From a checkpoint of a small transformer trained on Wikipedia.
Size: width 128, 2 heads of 64 (1 for keys and values), MLP 320 SwiGLU, vocabulary 2048, 2.77M parameters.
Training: 140M tokens, 2138 steps.
Each number is 128 + 24 x the weight over its row's rms, rounded and kept within 0 to 255. Layers, rows and columns count from 0. The size above them is the row's rms in percent of the matrix's.

# layer 3 MLP up, 320x128, rms 0.268, rows 205-213, columns 0-127
size [115 117 104 108 102  99 107 104 101]
[[102  89 156 153 170 140 129 109 164 119 124 150 154 119 133 134 142  86 121 111  83 100 170 115 134 184 147 109 138 111 139 139 140 126 168 115 129  99 115 107 139  65 136  79 127  93 142 155 129 109 130 170 121  98 136 138 138 158 128 115  88 133 132 126 148 130 118 134 144 125 114 144  73 131 141 116 136 107 167 141 161 101 110 140 162 116 126 140 139 166 113 137 148 179 171 118 144 115 111 122 154 165 130 138 130 191 102  83 117 146 113 126 150 152 154 129 152 160 125 167 155 144  92 148 134 127 126 139]
 [149 142 158 177 141 120 133  96 120 173 123  86 121 103  80  94 139 155 127 121 135 103 175 141 170 180 136 114 103 115 101  97 140 153  90 143 133  92 133 117 122 125 132 119 147 129 131 118 132 113 148 124 121 152 125 142 149 140 129  98  99 117 128 146 142 132 120 109 129  86 148 133 141 143 122 129  96  85  95 147 133 128  81 143 169 172 197  90 107 116 130 118 109  82 109 117 140 144 131 109 116 115  83 181  99 103 146 138 161 112 106 136 118 125 128 149 118 164  91 172 119 115 139 138 138 155  93 131]
 [131 155 151 162  97 159 143 134 127  99 102 109 100 165 139 107 112 149 123 156 127 116 147 135 131 115 163 125 113 127  69  98 105 151 151 166 140 123  94 103 154  62 135 142 160 114 131 166 120  87 126 147 145  92 123 131 118 113 121  94 154 118 154 111 146 157 161 133 129 110  94  95 125 122 117  99 156 186 105 106 166 100 171 120  65 141 143 101 127 154 114 129 139 165 127 142 116 138 111 119 125  72 149 165 129 114  96 137 136 184 142 121 125 123 118 109 149 121 118 150 160 120 149 138 129 126 145 129]
 [138 115  90  98  87 135  83 107 136 123  74 118 129 184 130 107 139 146 119 172 162 106 145 123 122 117 139 121 134 111  83 142 128  97 115 179 175 165 117 117 128 131  80 169 112 136 114 125 163 105 155 130  78 134 119  98 145 140 156  83 139 113 147 127 143 124 148 154 138  88 133 115 117 111 100 126  92 116 141 151 120 104  98 144 168 100 147 120  94 130 121 135 144 127 127 130 128  95 114 121 130 162 123 153 116 165 110 101 109 122 143 153  80 143  69 149 105 156 142 168 123 143 108 135 113 143 149 130]
 [139 116 140 119 155 155 163 140  94  70 124 119 108 145 121 143 110 131 127 142 119 151 141 153 123  81 196 113 104 132 134  81 125 139 119 155 128 134 183 105 118 108 131 153 151 140 154 122 123  96  93 140 140 105 110 136 156 135 135  78 150 110 144 116 155  93 141 149 119 137 110 120  79 113 143  78  99 158 139 129 119 135 147 110  72 137 193 129 137 112 141 120 149 138 166 112 117 192 145 137 160 115 151 105 128 140 146 138 153 154 124 125 155  99 138 123 135 151 116 111 120 156 142  71 126 121 137 101]
 [111 163 106 153 130 102 158 130 156 110 159 156  84 113 123 134 184 117 126 111 115  96 117 144 124 105 178 149 103 107 120 147 155  74 100 136 154 181 118 129 107 159 129 112 150 133 161 112 137 115 160 150 155 107 151 108 122 115 128 125 103 148 149 156 174 157 128  69 137 119 147  99 108 107 146 132 121 137 120 155 108 144 122 121 112 117 162 126 128 159 130 143 148 104 115 121 105 126  98 145 148 153 108  91 166 125 143  80 119  84 163 146 143 126 125 122  91 172 131 114 141 132  94 153 119  92  81 103]
 [132 154  99 158 129  92  82 160 140 116 150 137 125 102 124 154 151 132 134 178 131 130 131 105 182 148 101 115 138  94 137 107  88 146 105 143 137  73 105  94 114 117  95  86 158 124 135  90 103 145 133 133 104 146 168  96 126 160  87 126 155 147 135 104 147 118 117 141 130 115 130 148 147 114  91 141 130 116 147 127 136  95 121  94 146 186 118  92 151 115 155 125  99 132 119 140 115 148 136 138 146 110 128 198  90 118 112 158 155 155 113 110 140 153 134 163 137 175 140 111 120  92 147 112 129 141 105 152]
 [152 138 103 154 132  96 135 146 100 159 174 118 127 132 152 163 121 119 135 116 157 139 101 155 140 138 151 114 146 191 131 121 118 182 134 104 130 138 112 119 150 128 142 135 101 107 125 139  89 143 110 136 144  94  79 128 112 157 111 136 144  80 152 116 105 148 135 127 144 113 137 139 148 116 130 125 141 145 154 142 133 129 139 121 118 117 103 134  93 106  78  88 154 156  74 111 131 163 168  94 167 114 132 117 153 128 119  58 111 183 171  89 140 133 145 145  98 158 142 174 150 115 118 114 104 130 131 136]
 [137 122 108 193 139 133 139 104 190  93 129 119  92 143 135  82 129 136  97 126 115 152 132 109 130  87 164 157 127 153 135 121 134 102 145 155 152 138 157 128 149 119 156 148  89  97 105 101 109 148 122 176 121  96  98  86 100 132 143 128 136 100 122 147 131 132 118 145 116  85 126 123 138 153 162 117  85 102 140 125 122 126 146 113 119 125 130 141 138 113 126 144 151 116 125  80  96 151 118 149 120 140 167 158  79 121 126  98  66 111 141 157 107 171 146 117 170 178 107 138 153 128 126 121 115 152 156 114]]
# layer 3 MLP down (transposed), 320x128, rms 0.259, rows 205-212, columns 0-127
size [103  98 100 104 104  99 108 102]
[[114  93  90  81 180 121 107 123 124 101 126 169 110 116 119 106 110 110 111 136 146 126 142 120 123  95 121 139 178 139  97 117  86 118 126 110 146 102  83 118 130 143 134  68 124 123  98 107  76 130 121 136 117 141  98 164 102  84 122 102 137  78 112 102 122 173 119 147 144 103 134 133 106 114 110 133 155 144 152 127 159 176 160 130 132 134 112 131 101 160 103 134 100 125 125 123 113 162 129 136 153 123 130 153  73 140 107 148 166 115 118 124 107 105 172 148 125 167 120 120 139 136 172 108 157 138 147 164]
 [160 108 151 198 117 137 140  86 145 157 163  75 113 143  90 109 124 142 100 123 146 119 128 153 107 129 159 123 145 133 161 148 117 136 152 148 167 139 101 133 117 103 130 156 127 137 147 103 112 111 120 117 130 122  89 138 146 110 174 153 124 114 148 143 108  84  88 124 124  64 138 147 114 134 131  99 130 107 114 126 142 144  98  90 167  70 121 101 151  80 143 139 134 146 133 151  78 122 106 103 118 125 132 125 135  95 123 149  69 137 130  95 136 150 125 118 159 140 102 152 155 127 119  93 142 152 145 110]
 [127 147 120 145 120 126 132 180 163 133 101 161 102 113 120 162 147 131 143 147 117 161 113  98 104  91 126 122 122 136 124 102 148 136 121 139 131 147 106 163  65 113 126 138  99 109 134 148 153 158 122 170 128 161 112 161 132 121 147 180 129 149 105 106  83 108 149 105 135 136 104 135 143 131 100 134 182 114 181 105 124 112 111 141 104  90 173 118 148 159 114 114 174 110 137 182 129 155 128 104 119 164  83 147 123 110 128 147 114 100 173 106 111 148  97 128 120 125 104 104 113  96 153 111 103  93 114 137]
 [147 174 123  80 141 155 129 159 106 123 121 150 113 176 130 131 126  98 133 116 170 103 186 121 154 132 129 138 104 101 102 110 177 148 130  98 113 121 149 140 101 114 129 136 114 125 131 137 127 158  83 167 181 156 149 150 124 134 153 118 152 123 122 147 115 164 133 169 165 168 127 108 113 137 121 128 153 113 100 145 129 129 136 128 172 126 108 132  85 102 103  95 118 185 137 100 110 101  90 136 127 155 113 140 146 169  97 132  98 115 131 155 118 110 170 124 171 157  92 138 133 101 106 156 141 114 119 121]
 [132 100 112 153 127 140  87 154 123 136 154  99 150 158 170 146 127 117 168 162 117 115 100 114 158 160 142 115 134 131 129 170  78 160 123  95 103 167 169 105 159 106 143 141 112  96 134 152 109  93  85 138 131 108  81 122 182 142 133 118 137 161 134 170 152  75 134 117 172 120 160 140 124 104 122 143 167 139 131 113 143 166 143 121  74 170 128 163 131 132 140  85 126 141  94 132 108 149 127 136 142 131 109 142 145 148 166 129 122 147 147 108 129 127 105 108 151 101 109 143 114 158 137 110 138 146 126 102]
 [ 88 140 187 127 135 124 124 108 119 118 158 113 115 125 106 129 166 191  86 141 149 117 139 128 149  83 136 154 114  96 110 119 135 112 153 123 113 135 131 144 138 144 137 157 189 136  69 124  92 160 139 114 125 114 115 118 130  67 104 102 152 145 106 107 172 141 128 140 133 171 152 132 112 155 140 159 112  97  95 109 108 122 164 116 173 111 111 139 144 140 116 144 107  83 142 127 101 126 122 130 138 180 110 115 119  90 154 110 130  95 107 153 129 142 169 103 154 120 134 124  91 132 138 122 123 144  95 103]
 [145 120 115 134 142 144 121 175 124  75 136 110 178 151  38 111 124 141 130 171  89 103  83 101 128 114  96 115 115 133 160 137 125 131 127  75 110 133 149 154 119 137 113 100 122 138 152  99 141 136 131 143 125 153 189 124 117 161 113 120 153 112 152 110 153 120 128 146 135 119 128 156 120 133 163 104 111 116 118 142 172 138 130 108 138 145 121 142  98 128 140 131 109 132 126 153 128 114 152 161  53  88  86 125 105 110 114 167 145 135 159 150 161 162 123 140 117  96 118 153 120 134 143 135 108 123 110 150]
 [141 103 139 151 151 124 138  93 123  72 149 176 137 136  98 139 128 180 135 140  74  79  84 100 142 168 124 121 121 127  89 160 108 136 113 116 143 145  97 132 145  84 102 109 137  65 138 134 117 104 125 132 123  92 188 137 142 137 141 114  93 100 134 117 122 111 121 129 124 142 122 143 105  93 181 121 102 121  92  93 159 117 110 143 117 138 125 170 106 122 117 131 125 144 120 128 153  98 135  80 133 101 110 118 160 120 149 106 150 122 108 119 157 116 129 122 163  99 136 163 106 105 125  91 117 155 130 154]]
# layer 3 MLP gate, 320x128, rms 0.286, rows 206-213, columns 0-127
size [112 106 110 107  93 110 101 103]
[[ 99 135  95 109 121 111 122 154 115 100 124 161 114 153 163 163 125  82 162  91  94 136 138 128 159 139 138 138 145 142 125 128 156 132 157 100 129 140 151 138 163  84 131 155 119 156 109  95 102 124 109 165 118  79 161 116  81 132 105 122 202 143 129 103 151 161 144 155 143 150 165  95 128  72 133 156 108 157 118 114 126 129 123 134 113 157  94 162  62 136 137 155 122 155 122 162 112 126 150 127 136 151 158  95 144 148 115  99 143 124 137 148 104 127  96 115 129 135 133 110 105 135 139 120 151 136 148 160]
 [118  97 141 105 124 120  98 123  88 140 122 122 156 157 155 166  99 153  82 128 113 120 158 118 103 143 100 116 149 115 130 135 139 116 163 120 124 137 136 154  89 179 116 147  89 132 123 119 171 139 149 101  80 154 147 106 154 121 101 118  41 106 131 134 128 105  95 153 164 151 113 131 148 144 133 156 148  81 154 157 159 120 144 134 145 172 129 114  95  94 149 132 146 146 152 112 107 150  88 129 139 151 107 114 155 147 150 113 102 103 123 124 125 141 105 141 130 105  95  91 139 171 120 151 143 128 102 151]
 [153 139 161 132 131  91 100  94 162 106 105 135  96 139 150 103 125 121  83 121 145 145 105 124 143 108 138 111 109  90 143 123 102 134 166 152 119 162 148 107 146 131 160 147 120 129 191 115 115 160 114  86 101 114 208 131 157 154 145 125  83 139 130  92 162 157 147 117 123 135 120 100 101 159 133 124  96 153 137  96 112 119 181 112 127 151 136 133 121  91 120 127 103 155  91 146 151 123 131 106 135 106 139 161 133 145 160  89 150  93 141 148 107 126 159 111 108 159  79 131 130 149 130 138 136 121 101 130]
 [ 83 102 144 126 108 188 155 122 116 136 136 133 155 141 103 109 106 168 130 115 162  96 112 138 112 173  88 137 111 102 105 111 123 128 116 122 147 147 121  82 119 111 138 119 166 105 130 114  82 151 143 132 105 125 155 114 128 129 134 148 115 130 163 116 103 153 152 100 130 160 143 148 146 150 109 123 116 137 113 134 158 140 165 103 145 135 121 158 145 153 116 123  97  86 173 144 117 123 195  60 165 137 133 137 136 147 129 106 119 118 137 132  73  94 135 113 130 133  85  95 137 163 168 106 113 168 127 141]
 [133 164 156  99 123 162 157  98 114 113 153  97 178 141 123 166 120 145 136 150 103 126 102 117 159 152 138 151 123 119 114 111 140 127 136 145 117 106 144  85  93 123 145 156 127 115 139 137  95 152 121 165 118 102 122 129 144 127  75 159 112  94 145 106 158 114 169 130 159 192 110 137 133 131 130 152 105 141  83 126 108 127 131 108 125 120 133 118 116 166 100 146 127 139 151 159 139 140 156 113 107 144 158 119 130 128 147 129  68 114  99 120  98  89 121  37 128 141 135 141 140 119 110 162 123 102  94  94]
 [152 116 176 122 158 176 154 100 138 154 131 111 159 144 125 135 126  94 152  85 131 106 126 125 103 130 160 134 130 108 103 127 156 120 156 173 138 161 114 124 115 102 161 129  97  97 124 156 128 163 134 127 154 177 112 145 107 136 112 110 100 107 124 139 105 189 123 107 133 116 188 175 138  93 115 153 120 141 105 161  89 114  81 112  88 148  94 128 104 152 105 117 150 136 124 151 133 128 161  99 159 149 144 113 118 129 158 139 132 108 128 131 126 113 116 152  92 162 114 173 113 139 135  90 102 124 135  92]
 [122 100 141 144 107 129 162 105 107 113 151 105 138 146 158 121 158 127 144 168 108 133 103 160 102 154  93 113 110 119 130 166  95 121 114  68 135 151 106 101 109 143 117 154 144 113 102 131  98 109 143 114 162  89 190 141 133 111 179 172  91 183 103  86 114 176 129 126 170 150 139 118 124 138 122 131 118 138 126  79 138 120 143 137 134 136 131 141 126 112 101 144  78 145 127 134  82 148 145 142 120 131 142 111 141 118 154  93 127 123 150 141 161  92 134 162 118 144 121 131 154 133 143 150 145  84 122 169]
 [132 139 135 140 116 126 129 113 143  86 169 151 138 101 155 153  87 134  93 100 116 126  91 136 140 112 130 148 172 110 130 130 122 120 105 136 144 131 146 152 159 118 177 119  97 122 106 120 113 113  99 144 135  94 153 127 121  98  95 142  95 135 139 119 154  97 110 162 116 129 122 116 171 149  81  80 164 135 148 108 145 106 143 139 156 123 173 105 172 120 125 121 176 179 166 105 129 139 143 120 108 102 143 168 122 136  92 123  82 182 136 112 132 122 105 162 172 120 131 108 148 127 170 146  97 139 154 125]]